config.toml
intermediate_size = 1280
norm_place = "out"
positions = "rope"
attn_scale = 0.314
bias = "none"
parallel_block = false
extras = ["value residuals", "short convolutions", "an embedding shortcut", "learned residual scales", "skips across layers", "capped logits"]
init = "uniform"
init_std_down = 0.0183
max_grad_norm = 0.5
Each number is 200 + 20 x the weight over its row's rms, rounded and kept within 0 to 999. Layers, rows and columns count from 0. The size before them is the row's rms in percent of the matrix's.

# layer 5 MLP down (transposed), 1280x320, rms 0.102, rows 149-192, columns 240-319
103,172,230,185,208,218,209,186,214,189,229,182,223,232,211,210,244,195,207,201,211,229,214,179,189,180,210,184,213,201,219,191,244,205,206,175,174,170,220,206,224,225,176,187,213,180,210,228,186,209,213,216,201,230,217,185,193,193,190,174,188,194,183,214,157,186,148,199,194,192,205,201,201,168,216,171,197,174,194,189,183
102,198,194,160,189,209,177,197,215,197,226,187,210,203,220,200,217,181,235,226,246,173,187,217,192,190,213,222,205,210,189,216,199,200,162,198,173,197,199,193,181,192,236,251,231,206,212,188,151,188,152,188,196,188,230,193,170,193,238,180,137,223,201,231,202,185,224,205,243,216,193,184,214,198,139,204,211,214,204,184,170
097,226,195,240,183,185,209,213,183,233,195,210,211,220,172,221,221,170,168,207,210,180,169,204,257,206,209,174,201,174,234,210,215,207,201,165,217,210,222,199,230,211,161,220,179,253,207,220,208,221,206,222,210,208,187,206,215,190,190,198,206,201,213,181,215,185,205,207,187,220,230,208,181,202,176,194,228,212,179,188,195
085,193,202,192,190,219,197,198,200,196,186,190,196,192,231,190,170,185,196,175,196,204,185,205,206,226,223,210,208,225,210,235,185,181,235,195,168,213,179,200,191,208,218,217,179,185,210,223,204,200,166,186,220,253,203,208,181,202,210,202,221,199,201,188,160,216,215,221,217,236,236,218,210,177,212,175,173,204,212,248,206
093,222,221,199,208,188,203,189,205,191,215,229,250,188,221,197,196,223,213,236,212,183,193,200,211,192,207,162,207,220,216,189,217,189,213,177,227,213,195,181,214,225,225,204,180,193,186,221,164,225,185,215,208,244,190,167,183,155,166,187,192,177,228,180,205,210,204,170,201,194,138,220,165,213,219,187,233,196,207,199,220
108,226,222,213,202,208,175,187,211,196,198,167,186,204,205,164,190,194,215,232,176,165,227,212,177,185,177,210,206,239,193,201,206,178,156,203,204,233,235,171,229,211,194,210,200,200,206,197,187,213,207,217,177,173,230,220,203,185,188,202,192,203,221,208,203,186,183,198,214,178,185,207,177,188,179,196,153,199,205,205,224
098,203,229,217,189,229,230,208,186,231,193,192,204,244,180,200,184,188,172,188,204,207,184,178,191,221,187,142,206,195,207,192,206,239,223,189,198,190,199,195,176,211,212,198,184,202,188,162,231,185,199,210,212,206,203,222,228,208,179,199,191,220,180,193,186,190,214,226,200,243,239,221,231,198,164,230,179,229,213,203,180
099,250,206,192,178,228,236,220,194,216,233,209,199,207,201,201,238,168,213,213,204,200,178,186,184,212,201,177,211,190,224,187,212,192,218,240,241,186,198,199,197,239,167,197,203,188,197,205,156,180,219,189,191,171,207,170,204,205,225,184,208,201,162,198,174,209,173,218,205,223,205,206,182,218,210,190,217,185,195,173,180
104,189,201,168,204,199,201,186,221,186,173,202,161,218,198,238,192,240,195,183,230,238,220,193,216,201,205,192,192,194,224,202,171,206,187,186,232,160,201,164,193,221,222,217,181,185,175,211,186,183,229,185,191,198,189,163,201,201,219,207,234,199,214,226,194,170,203,217,211,195,227,180,178,202,207,222,202,215,178,214,199
098,201,207,215,211,190,187,198,195,244,195,219,167,196,206,187,236,201,173,193,216,190,193,173,222,220,218,172,168,208,201,204,132,254,204,163,187,189,202,205,203,209,203,197,236,210,229,186,230,189,222,194,186,222,214,199,201,265,201,222,220,191,181,192,182,207,213,206,208,219,207,238,199,224,194,173,204,192,225,201,204
125,189,239,150,217,209,207,184,220,188,179,178,181,211,149,202,208,211,193,195,216,217,194,191,167,187,173,198,213,177,207,194,193,191,224,213,216,184,205,213,221,194,213,186,198,173,209,196,210,210,208,203,221,200,219,238,199,174,212,219,177,238,226,189,206,180,195,223,198,210,196,212,191,189,210,163,202,196,196,183,224
093,220,157,197,214,179,183,184,176,232,178,195,192,213,193,192,197,198,195,140,247,251,211,185,158,150,190,177,199,199,204,178,217,159,209,205,202,192,224,182,185,239,187,188,185,217,217,177,221,189,175,222,204,183,220,181,191,175,223,228,206,221,187,218,196,206,200,204,207,203,176,182,222,176,188,199,193,160,206,219,225
102,163,200,192,195,223,169,180,200,159,203,174,157,200,234,159,188,182,191,193,176,191,184,211,191,208,169,203,195,205,172,219,153,182,205,199,223,193,204,183,184,211,191,210,219,177,218,190,193,236,239,227,200,157,232,190,182,194,218,196,179,206,230,206,211,201,217,210,214,186,220,218,181,207,165,215,171,167,165,177,228
098,202,169,185,215,226,223,206,189,170,205,182,175,188,216,188,217,211,195,202,173,212,168,215,210,192,169,206,220,207,198,168,193,202,217,196,225,225,223,215,186,167,195,192,220,184,208,183,198,214,188,179,156,220,203,203,195,192,217,213,205,195,200,185,199,167,191,166,143,197,169,215,221,192,174,213,214,212,228,222,182
004,219,192,211,192,215,185,219,221,198,181,219,227,189,211,205,184,203,196,219,185,180,210,233,194,227,232,158,188,191,181,187,229,185,195,187,211,225,216,192,165,222,206,210,176,227,158,217,201,171,190,192,211,194,200,194,209,191,223,224,207,229,184,198,189,216,214,217,183,208,202,205,220,199,197,205,166,201,216,202,188
104,179,211,225,170,180,191,178,186,182,183,174,177,184,222,176,191,186,228,231,182,200,203,213,207,214,205,221,187,203,190,201,211,207,229,199,216,196,168,187,203,216,179,227,212,185,206,175,150,201,204,185,194,189,226,206,220,215,217,176,216,198,198,218,211,185,190,190,201,191,235,195,240,190,181,187,188,169,163,208,198
105,196,227,257,207,181,190,179,192,196,199,192,192,217,207,197,206,163,191,172,195,202,191,200,225,219,204,230,190,201,213,216,202,199,230,169,235,240,214,210,212,195,193,231,209,220,213,151,202,204,238,188,203,197,187,182,201,219,169,190,201,201,207,214,228,189,200,172,194,212,170,192,194,178,145,199,215,189,193,165,182
089,213,176,240,210,173,212,196,155,195,201,217,195,191,184,200,202,203,225,202,236,212,217,214,196,200,212,201,188,244,213,198,182,175,181,232,197,229,213,213,208,187,207,215,202,210,196,193,235,181,194,198,220,199,201,193,213,192,178,228,189,230,227,203,172,191,200,206,194,210,207,195,234,164,208,201,205,156,207,212,187
104,216,207,169,215,188,167,217,180,235,240,226,203,196,187,207,189,209,208,202,227,213,224,198,195,176,210,232,201,190,177,202,203,184,232,199,179,218,164,210,228,202,189,214,170,184,213,215,161,198,212,195,204,167,210,195,204,244,196,201,178,191,187,221,198,221,213,232,154,216,212,219,171,200,194,224,223,209,181,225,204
107,206,187,189,215,196,220,180,215,167,212,201,212,213,197,209,166,220,162,170,214,222,185,198,212,240,205,141,234,210,183,197,201,223,222,195,168,200,212,229,200,212,211,205,194,199,178,210,226,171,203,206,217,209,210,217,186,216,198,201,230,208,229,200,190,214,198,210,198,189,182,195,219,193,183,153,194,196,205,218,181
102,225,166,206,195,175,223,194,170,194,203,185,201,228,227,213,216,202,212,179,234,211,179,245,194,196,185,165,217,195,210,225,187,186,186,199,229,213,169,177,165,185,197,172,224,200,226,186,205,204,221,196,177,208,172,192,162,198,219,188,197,224,223,184,203,207,211,165,203,173,206,218,187,229,227,190,197,169,159,186,208
085,204,206,212,186,204,196,218,187,228,182,226,196,175,244,164,175,245,200,208,214,227,223,217,173,205,208,194,193,198,182,199,218,209,189,183,205,166,205,195,169,200,197,169,187,175,223,215,218,202,184,200,195,210,215,215,183,201,193,217,189,202,176,178,205,194,204,194,182,197,220,169,204,145,203,183,197,223,177,218,214
010,196,219,184,203,211,200,227,198,197,208,214,237,175,186,196,219,189,246,198,189,197,202,176,220,173,207,233,182,190,205,209,189,192,178,229,217,191,158,208,172,184,188,217,201,203,178,232,198,196,181,185,219,217,190,212,222,200,164,197,235,198,197,201,160,217,203,222,198,156,217,243,182,173,191,167,196,240,185,178,201
106,198,188,267,215,223,168,190,211,188,214,166,202,205,214,213,216,178,205,205,192,189,164,192,202,197,198,176,213,170,219,228,205,213,213,230,190,183,190,207,210,204,203,252,196,227,196,199,203,202,192,209,215,184,217,237,225,204,185,173,184,222,230,198,242,170,163,207,193,214,223,216,193,222,202,224,224,182,184,229,200
108,225,209,196,175,196,180,173,190,179,180,200,209,215,190,161,208,186,215,189,205,191,167,210,240,172,222,231,191,218,202,206,204,222,230,238,189,177,203,176,184,182,237,224,196,146,206,179,209,197,221,179,200,185,195,225,197,187,187,233,202,205,194,218,198,199,170,177,170,194,191,188,205,196,171,216,218,229,194,190,219
130,216,192,187,219,225,207,165,189,146,191,185,182,221,194,221,169,204,208,203,179,188,162,181,214,204,212,197,163,235,195,234,235,224,196,178,229,217,188,214,215,178,191,213,199,192,176,191,176,195,200,173,210,175,199,187,209,232,182,196,226,221,212,156,203,213,173,209,198,182,225,177,202,207,220,185,233,214,190,186,194
101,180,221,194,229,194,225,233,180,205,187,201,168,185,203,217,201,196,210,209,156,219,215,211,219,200,214,223,195,195,230,197,172,202,192,206,197,179,207,181,198,193,184,223,223,180,207,217,190,150,211,238,192,162,207,244,181,202,258,208,207,197,205,189,181,194,225,176,211,200,235,221,206,168,182,225,193,182,180,192,220
099,220,179,192,177,181,187,202,193,175,209,195,168,220,210,205,180,174,185,174,248,219,229,212,180,212,215,175,172,218,197,240,215,183,181,212,203,200,168,190,189,205,210,204,223,233,206,208,180,207,200,204,178,166,187,181,185,212,222,182,218,158,166,219,192,215,218,215,196,201,176,202,203,201,208,177,202,205,220,187,217
101,173,182,191,172,184,210,185,171,237,174,220,161,190,214,217,197,227,226,178,203,207,180,191,220,243,224,160,207,194,213,233,224,216,171,157,172,181,173,198,205,243,205,214,187,209,203,196,192,204,179,183,212,185,205,181,185,225,199,214,196,194,202,175,186,202,200,209,164,217,203,187,180,187,243,179,183,218,212,229,213
118,208,196,210,209,196,179,203,213,238,167,217,181,192,191,205,178,238,222,207,199,227,236,199,184,177,207,192,246,203,201,185,198,228,176,183,181,180,195,162,222,211,212,163,209,180,210,189,230,183,177,187,208,206,224,174,187,208,200,217,203,208,175,176,215,214,195,204,219,209,171,214,185,195,197,200,204,194,192,217,251
087,210,191,172,196,203,211,172,188,200,239,197,172,174,186,194,214,185,165,213,195,165,200,226,194,182,204,206,194,201,167,218,200,200,216,198,218,220,207,171,211,159,194,176,222,220,166,191,186,204,203,179,224,244,214,199,189,196,181,235,191,239,193,157,216,184,214,198,251,216,176,170,195,201,186,188,171,187,219,174,210
110,172,200,218,173,179,206,202,179,195,205,187,207,181,204,179,176,206,185,190,213,216,182,229,192,226,246,160,223,172,174,205,181,195,184,225,209,209,207,217,175,220,220,213,212,161,187,188,168,211,212,163,146,192,214,202,211,198,211,197,207,216,164,176,185,177,201,255,208,229,165,213,231,201,200,166,213,195,196,221,203
090,217,201,196,223,167,208,198,226,173,213,194,217,194,215,197,192,201,198,194,213,197,191,222,190,193,189,181,197,190,157,202,198,206,200,190,237,198,201,180,214,203,246,215,207,196,200,214,204,213,215,200,207,210,177,202,168,224,203,201,178,207,224,187,179,168,190,194,233,213,151,230,163,223,172,204,195,209,203,204,202
125,182,212,185,184,205,210,196,210,171,175,171,176,201,216,179,220,202,201,205,182,229,195,195,222,199,200,231,214,199,183,192,176,195,171,194,194,191,167,187,202,213,201,192,217,190,229,182,223,207,175,217,206,200,217,217,250,202,207,196,198,203,199,181,222,196,172,156,214,171,196,193,172,166,195,193,182,189,160,225,207
093,197,176,206,208,205,195,203,187,220,203,223,213,191,203,196,221,187,198,207,166,220,201,264,189,164,229,204,212,176,198,202,201,191,184,201,223,207,169,178,197,214,225,195,205,183,196,176,184,188,218,208,167,214,240,224,222,212,225,195,204,209,177,181,182,165,197,214,167,211,215,215,195,202,187,206,181,179,205,214,227
060,203,190,205,160,208,193,195,176,189,194,188,212,161,192,161,186,161,190,262,205,203,233,213,208,174,166,230,192,222,183,199,172,201,204,192,226,216,209,198,193,200,203,231,189,225,217,188,200,179,207,184,238,180,199,193,195,202,207,181,178,235,179,180,233,213,224,170,216,228,191,159,208,193,228,208,191,242,211,191,211
117,193,193,174,162,234,210,206,179,213,201,207,209,200,230,178,184,216,225,216,186,205,200,205,186,179,187,224,215,188,204,204,185,208,229,179,222,208,206,220,203,194,197,186,178,193,228,187,195,176,226,192,185,209,225,202,201,197,183,157,192,176,190,184,188,206,205,185,180,186,181,233,237,196,205,158,216,189,237,182,184
134,207,211,220,244,190,218,197,202,181,219,192,208,175,167,169,228,188,219,188,191,214,246,193,223,207,198,192,183,176,225,190,193,206,226,211,212,195,194,194,203,200,209,189,184,184,207,180,202,221,175,214,189,227,214,204,211,207,207,227,232,184,165,234,203,190,155,192,207,207,205,203,167,222,256,184,169,210,211,221,184
136,206,155,198,173,162,215,202,214,203,210,206,218,139,204,222,200,186,169,155,188,213,189,205,249,204,214,211,213,207,195,175,201,203,193,232,210,165,187,196,219,189,185,198,219,215,193,167,200,210,222,218,195,187,208,204,201,210,217,191,178,192,207,204,194,161,212,209,164,229,215,176,208,215,186,210,233,199,212,161,168
098,146,181,181,173,214,183,196,191,166,201,183,202,226,188,190,176,176,219,185,201,194,203,242,234,219,213,211,197,219,176,232,200,206,189,180,186,181,174,221,173,213,209,213,225,217,175,152,177,192,222,230,189,201,217,226,219,220,186,185,206,217,198,215,169,208,208,203,197,232,202,179,200,197,191,213,184,174,193,219,212
099,199,178,204,218,227,190,243,192,201,170,193,221,194,205,188,201,247,222,219,178,203,219,202,188,224,183,190,185,152,218,220,228,185,189,193,230,223,179,203,185,202,200,204,208,201,198,183,243,213,218,167,225,246,239,182,188,169,192,240,211,205,197,205,217,203,190,166,181,209,216,218,215,192,176,199,208,221,192,204,189
098,231,224,201,179,230,186,207,175,195,245,218,209,219,178,225,207,195,203,161,185,231,193,192,215,208,195,191,207,202,235,222,195,247,194,158,186,175,221,170,210,191,201,198,204,212,226,197,194,175,166,174,205,197,190,178,176,221,217,209,229,208,234,207,247,212,215,194,188,167,220,224,187,196,209,209,157,204,165,230,171
092,223,234,195,222,173,189,209,180,214,233,233,208,204,187,194,200,226,212,186,213,209,225,214,221,218,213,216,208,207,204,161,210,243,213,222,202,206,194,155,178,199,187,183,196,254,212,180,204,214,216,223,192,203,199,195,225,191,208,170,209,248,174,167,204,230,195,168,167,204,166,165,221,178,176,193,190,183,204,232,247
022,207,187,213,179,194,201,213,181,191,223,199,162,156,208,162,226,173,194,208,222,201,177,239,236,176,232,207,233,223,201,190,223,217,221,202,187,225,195,162,152,211,207,214,200,198,200,223,172,213,200,196,199,198,219,191,194,210,193,188,183,224,196,199,234,198,219,199,195,187,206,184,204,184,202,207,170,215,159,218,175
# layer 5 MLP up, 1280x320, rms 0.108, rows 150-193, columns 240-319
103,181,211,225,219,199,175,205,183,200,198,212,208,214,209,185,208,178,210,228,186,190,178,225,221,210,231,197,208,229,225,212,197,199,200,180,215,194,163,184,174,206,211,213,194,230,199,208,197,197,153,191,211,227,207,211,179,180,228,219,199,217,159,213,203,240,212,193,219,206,202,188,206,197,238,200,206,186,162,184,198
089,238,195,216,170,227,204,206,203,168,205,167,223,195,182,204,200,183,191,204,169,173,191,188,195,237,191,209,186,220,231,234,165,180,179,204,180,188,219,174,189,208,163,186,205,181,190,175,212,203,194,219,200,190,217,132,215,201,198,201,210,204,198,176,197,157,174,204,198,224,210,212,203,249,203,166,190,199,206,197,173
079,177,198,205,216,228,197,220,223,188,208,198,216,213,192,192,207,209,230,196,205,218,164,222,201,195,209,150,183,206,169,239,172,222,173,171,219,172,224,189,207,263,199,225,194,199,193,211,214,176,202,206,206,201,225,204,225,188,176,235,197,172,215,191,192,208,179,178,239,185,217,153,173,160,215,211,197,196,203,201,242
096,232,198,221,193,194,192,222,196,200,193,218,219,233,194,203,204,224,183,181,178,210,220,199,186,172,210,179,211,204,197,228,192,203,218,201,195,178,193,190,220,212,204,192,210,203,226,214,185,205,197,206,179,219,204,195,167,247,186,200,211,230,231,209,203,204,198,184,202,169,194,197,201,202,225,199,209,217,225,178,190
132,233,216,158,185,211,171,210,168,233,186,194,200,198,203,211,225,236,209,174,222,166,179,249,178,211,242,192,208,193,160,192,186,172,203,149,216,234,206,149,187,174,191,188,192,199,213,180,198,203,206,179,150,207,210,184,201,211,157,244,211,215,184,171,193,199,187,172,200,159,190,179,228,209,190,206,233,203,229,186,244
098,208,220,211,208,185,223,213,193,170,203,182,224,189,169,204,194,205,237,195,207,200,187,204,172,187,183,171,205,216,193,209,197,157,213,229,178,198,172,206,197,195,186,218,168,213,194,204,191,188,152,224,217,234,211,162,198,174,201,209,166,167,226,200,193,196,177,200,217,187,224,211,192,161,202,200,198,230,195,215,227
089,189,194,207,202,164,233,142,185,177,210,233,185,243,196,213,160,167,206,205,239,208,222,239,186,202,179,162,193,209,196,194,164,168,187,215,239,200,160,196,204,206,211,192,210,239,190,184,197,212,223,167,202,199,178,222,174,201,193,194,176,190,180,202,175,197,196,212,179,196,172,210,209,208,238,176,188,206,204,193,182
101,197,161,194,184,241,222,190,204,185,204,238,211,225,152,223,186,199,212,205,187,176,184,193,177,212,196,226,218,182,197,223,187,200,178,203,181,197,187,172,204,205,227,229,212,187,185,199,189,182,199,176,211,174,208,199,185,233,181,199,183,207,218,231,187,185,222,211,206,190,187,204,207,217,188,193,238,184,219,206,178
091,222,236,159,180,226,184,232,206,167,209,218,210,205,187,212,206,199,238,185,210,200,190,180,225,195,197,181,184,188,186,192,186,187,203,215,219,176,173,188,179,223,187,212,202,234,249,179,207,218,204,190,169,222,203,262,166,202,214,264,206,201,195,184,188,225,172,223,209,166,213,224,181,222,233,196,206,204,191,196,200
109,200,193,216,180,218,209,225,210,207,183,210,162,153,209,201,200,199,216,213,210,217,212,260,171,204,174,230,208,239,216,224,218,188,204,176,184,189,214,194,197,179,172,180,202,240,223,172,247,174,226,179,171,224,192,208,199,196,210,208,197,202,220,168,170,199,198,193,192,199,182,174,215,164,200,223,226,188,194,207,211
088,200,150,208,183,209,228,195,229,182,238,178,227,198,138,178,195,192,201,199,193,212,208,198,190,208,195,194,198,256,222,217,218,214,197,227,192,182,184,193,209,176,209,181,216,199,226,197,206,201,170,218,195,200,169,201,229,210,211,250,159,224,208,216,223,160,200,170,202,208,203,215,199,191,217,213,188,203,201,197,179
113,207,217,211,209,214,220,182,240,216,205,228,190,216,219,238,202,225,206,222,221,209,178,193,209,182,198,189,239,168,213,204,241,196,214,211,179,213,210,183,217,167,191,199,159,227,206,249,169,205,223,203,205,229,213,201,201,197,200,167,235,198,190,235,252,177,174,210,218,213,187,168,198,248,173,202,169,173,177,233,223
109,191,146,224,179,214,220,210,208,192,194,214,169,164,215,187,220,194,184,210,172,213,162,204,202,212,220,189,217,209,214,209,250,241,194,220,209,176,228,172,234,199,210,218,201,193,210,189,200,189,187,173,213,203,192,176,182,203,174,232,196,197,172,188,180,191,224,196,178,209,186,199,238,202,214,223,206,191,199,205,188
004,185,204,203,206,190,179,158,190,213,216,218,157,201,182,141,219,153,198,170,169,191,245,202,233,199,211,189,224,214,176,225,210,203,221,201,204,198,218,206,196,221,195,206,180,177,242,177,171,211,182,191,172,184,185,212,207,224,161,201,201,188,204,206,194,213,215,164,193,175,203,243,180,148,188,186,186,163,233,189,184
103,179,185,178,205,194,180,213,190,191,168,226,195,232,180,165,209,207,175,233,214,185,205,169,209,182,207,195,209,188,178,189,219,198,187,201,191,258,211,199,207,175,200,204,203,211,197,177,200,213,175,221,217,202,167,220,205,199,203,160,224,225,211,181,211,188,260,207,211,198,204,206,187,211,217,220,202,192,199,202,189
092,219,213,213,190,193,222,199,203,209,208,203,188,174,245,213,242,205,187,206,172,159,223,217,195,196,197,164,213,214,178,201,171,199,229,214,200,205,232,212,216,206,175,205,231,205,190,204,189,241,226,178,242,223,213,170,220,212,198,207,172,138,200,218,232,214,213,191,196,205,187,203,222,192,199,232,192,191,182,188,184
098,197,198,218,186,217,181,208,200,200,204,190,239,190,183,183,200,184,229,198,190,197,226,178,200,198,188,235,185,203,172,202,229,181,225,186,193,200,168,269,221,218,215,205,209,208,233,203,165,199,196,220,207,196,209,207,208,208,223,177,177,194,188,201,228,192,187,160,229,199,182,203,213,214,189,208,185,208,192,198,186
108,237,183,165,209,225,237,179,187,217,226,177,210,227,176,209,176,209,180,203,195,221,213,164,192,189,203,204,173,170,238,204,229,194,198,180,240,210,190,166,186,215,210,218,176,210,204,217,212,194,224,175,202,217,218,161,153,205,226,201,192,191,208,226,186,159,225,187,201,205,215,194,171,186,219,180,186,215,223,236,169
107,185,206,198,202,213,203,206,212,224,193,202,213,200,186,181,196,241,232,190,212,211,196,195,213,221,180,213,216,227,228,178,204,190,192,174,197,184,220,215,213,193,217,221,172,190,182,220,197,197,225,190,198,169,227,221,195,227,173,192,199,182,216,224,201,208,194,215,212,179,229,203,188,216,184,200,196,202,180,192,196
111,179,194,179,164,239,214,175,214,199,237,159,242,219,215,192,212,145,227,220,196,187,201,233,199,184,207,188,208,159,194,202,209,152,195,218,211,214,172,180,208,225,194,242,224,209,179,189,197,184,192,185,186,200,207,228,191,165,189,182,198,207,223,199,258,193,220,175,203,190,189,180,170,191,188,190,183,207,166,208,171
090,170,202,201,198,206,189,225,177,172,213,192,177,197,195,193,181,184,197,182,216,195,184,220,206,205,186,196,208,222,250,205,198,191,199,192,208,197,186,167,186,207,193,202,188,202,222,191,214,190,197,171,173,197,194,204,139,191,213,181,197,202,209,197,195,160,188,208,194,179,215,145,201,194,185,241,212,209,212,203,175
010,192,186,201,199,235,212,164,173,198,164,225,224,184,187,175,208,205,198,192,215,232,195,193,261,168,226,213,178,193,206,167,211,218,193,230,217,201,202,201,205,195,207,220,211,213,189,210,191,212,205,171,192,190,194,195,185,195,197,230,214,201,189,189,213,200,212,193,218,199,217,243,200,175,202,165,210,221,198,191,197
100,213,211,201,220,184,216,172,172,184,244,195,223,177,188,191,177,173,204,200,214,193,142,222,195,186,231,230,209,156,184,223,207,185,195,215,215,208,192,219,218,190,226,192,179,201,167,203,241,187,226,238,210,176,214,245,181,199,191,177,178,184,213,222,209,222,243,205,193,199,198,215,229,204,187,223,196,183,189,177,195
108,186,172,204,194,187,214,178,215,231,191,189,207,198,215,194,193,196,205,201,217,240,156,196,216,156,226,215,172,194,155,231,241,203,184,191,210,209,193,191,184,211,198,224,220,178,190,190,199,220,214,191,186,176,193,179,217,221,181,235,195,196,199,173,229,206,182,188,201,199,198,219,212,175,172,183,228,207,166,201,219
110,196,216,188,208,201,232,186,203,200,209,179,212,201,202,224,202,184,188,200,191,193,214,177,211,181,178,215,162,227,188,227,185,211,179,204,197,200,204,207,189,180,213,211,203,204,218,243,200,176,163,182,198,199,185,193,209,209,203,209,201,228,218,200,215,219,210,214,233,211,228,183,234,157,212,189,208,206,150,196,246
096,166,170,232,204,222,203,170,197,201,156,217,176,175,217,212,171,204,188,188,205,218,203,181,241,235,239,202,193,196,184,229,194,228,222,214,236,189,234,196,174,202,182,188,194,190,229,227,190,193,177,198,174,213,235,203,172,184,211,210,197,189,200,190,202,194,216,185,198,209,159,209,216,191,186,185,209,204,200,224,155
097,201,168,172,205,213,205,215,199,192,229,169,206,218,208,200,218,179,218,193,176,208,183,188,184,212,212,213,181,229,230,235,204,197,217,192,188,182,191,214,207,221,191,165,188,189,198,193,192,184,233,203,189,187,226,193,187,112,172,208,191,181,224,195,196,181,196,231,185,221,205,198,187,200,201,220,188,207,179,216,198
102,195,198,176,192,223,186,209,183,157,188,190,199,203,199,236,173,218,228,195,196,219,208,229,225,238,200,207,171,221,169,227,202,195,203,191,221,196,211,179,200,220,197,171,215,191,201,208,192,212,199,187,178,175,200,165,183,212,191,224,266,193,204,199,174,199,218,188,231,185,182,215,200,179,207,220,188,190,182,208,168
122,201,189,196,205,201,201,217,203,171,201,203,226,189,169,198,178,163,198,176,171,180,207,190,196,184,243,171,193,192,193,215,186,198,230,228,192,151,227,176,201,190,176,194,141,204,179,191,166,212,177,194,225,172,220,210,183,209,207,165,169,172,226,199,188,197,237,192,196,201,204,209,191,195,230,199,218,198,175,189,210
095,190,208,179,179,175,239,211,217,229,193,196,188,144,229,181,186,187,208,185,158,190,193,189,209,168,201,196,187,186,205,193,205,163,193,202,207,204,183,200,218,205,179,185,166,195,235,206,201,216,211,211,257,186,219,194,191,182,178,187,190,215,213,194,201,183,200,184,197,222,187,173,183,180,210,206,209,200,206,232,226
110,205,198,183,210,196,185,177,174,186,245,206,187,188,200,206,202,198,176,212,162,212,195,189,195,175,220,180,180,215,170,217,191,204,186,236,206,217,228,224,221,179,217,204,224,165,153,205,196,222,197,180,167,185,178,192,235,202,212,200,171,232,172,205,192,188,202,209,214,199,191,214,218,212,230,197,185,176,193,226,202
089,199,180,205,163,232,207,195,206,203,212,208,209,207,203,201,194,204,216,220,224,191,230,171,193,179,221,186,224,180,210,196,174,171,191,210,197,195,197,220,183,231,163,222,213,201,183,171,220,205,188,178,182,182,210,188,184,219,209,236,198,187,205,179,179,196,189,227,195,204,192,192,236,214,198,213,222,209,178,223,200
126,183,204,192,160,183,182,197,227,223,237,226,209,204,216,144,213,236,199,202,158,215,184,199,178,187,226,190,204,209,151,218,178,175,209,206,203,197,197,186,189,175,168,206,214,204,162,198,167,216,178,194,196,225,204,219,199,198,196,200,206,195,180,176,212,179,182,200,236,140,204,212,201,201,198,218,195,194,217,160,211
107,200,163,182,211,233,172,210,196,187,208,227,227,211,190,176,226,181,193,202,195,186,203,193,182,214,171,253,163,168,206,211,197,209,206,190,190,196,196,199,250,199,204,209,209,183,167,226,188,197,221,210,178,213,198,199,191,210,179,187,198,210,241,221,206,175,224,188,191,151,204,188,189,241,192,217,215,194,209,205,200
058,200,222,219,213,222,188,226,188,254,202,164,212,202,215,177,213,190,185,215,201,191,175,203,207,216,227,174,221,183,184,181,203,189,209,210,187,221,221,208,187,224,209,179,214,199,185,199,209,200,187,208,209,223,204,156,194,223,247,204,196,171,159,195,220,202,202,204,227,213,179,185,211,162,236,217,170,202,215,235,257
104,204,216,185,171,218,233,197,175,184,212,216,225,185,217,208,218,239,188,210,206,209,214,202,215,191,238,190,218,193,201,203,208,195,235,185,191,200,222,200,195,207,217,172,211,206,200,189,206,229,198,209,226,202,224,186,157,196,220,191,206,244,186,183,210,243,198,192,178,210,245,211,205,210,247,143,182,217,203,185,179
102,212,189,202,202,195,158,218,234,224,211,197,204,218,209,194,259,230,172,206,202,184,194,207,169,183,199,154,204,210,216,153,198,173,218,196,173,192,197,198,207,209,181,207,216,230,160,191,189,204,205,229,190,198,222,216,209,197,223,218,197,187,201,203,230,191,221,211,227,211,209,178,192,201,219,188,204,221,204,230,172
115,236,219,205,166,207,190,173,194,210,196,207,194,199,222,221,225,229,181,203,186,174,155,175,193,207,182,188,214,202,167,202,193,198,195,198,191,208,204,229,195,190,197,203,206,209,211,183,209,229,177,224,165,198,208,190,219,179,209,189,191,170,194,203,174,188,239,205,197,202,215,175,170,195,195,211,228,196,237,213,180
112,232,220,159,199,189,180,201,213,193,205,200,224,210,202,186,202,190,216,194,174,180,197,200,186,214,225,226,169,187,188,170,196,175,194,177,195,165,188,230,197,189,193,207,208,164,208,205,202,172,193,192,187,232,235,191,186,196,170,204,168,201,193,172,216,168,222,182,184,212,213,229,221,202,170,189,208,227,204,215,174
089,139,190,228,172,186,207,221,200,233,210,209,215,210,197,201,218,205,197,193,211,209,211,184,202,211,223,213,194,175,209,181,216,220,219,206,207,192,213,182,210,214,208,185,212,219,222,179,192,197,211,166,201,208,196,183,176,205,221,213,235,205,170,204,208,226,225,198,192,206,176,195,169,236,165,196,198,201,186,172,215
118,196,178,210,203,204,192,218,205,220,193,244,192,197,186,152,212,229,186,187,180,211,186,159,229,218,194,163,195,213,185,208,203,234,185,214,216,197,238,216,215,257,209,200,189,210,186,178,193,210,199,205,182,216,184,196,208,210,200,186,222,211,189,217,217,160,203,196,215,166,195,163,203,160,219,217,192,207,187,181,213
101,222,197,204,208,189,176,221,187,204,204,244,195,143,211,182,199,149,177,197,188,194,186,207,183,193,234,236,209,179,167,157,182,208,201,203,209,137,203,161,162,201,247,182,221,186,193,204,200,207,203,209,215,188,201,186,188,203,197,167,206,185,198,151,219,205,189,167,182,220,198,177,198,204,155,192,188,200,193,160,189
022,221,199,173,213,227,197,217,175,223,192,181,225,186,208,201,196,188,238,254,181,175,223,177,201,196,211,174,222,239,209,166,212,224,208,203,215,223,217,179,219,213,171,199,191,194,226,212,187,218,204,208,230,191,179,197,209,202,208,202,184,201,215,196,208,171,178,172,189,197,197,178,227,217,209,166,172,212,202,216,231
101,196,195,212,214,221,205,215,218,225,197,213,161,217,190,205,186,215,205,161,211,198,222,216,190,207,216,160,167,184,136,236,214,189,213,197,208,181,217,209,208,203,190,176,210,211,195,213,207,217,200,178,229,216,191,218,162,169,197,225,193,194,231,193,220,197,222,214,200,170,174,238,153,176,176,204,207,204,226,214,214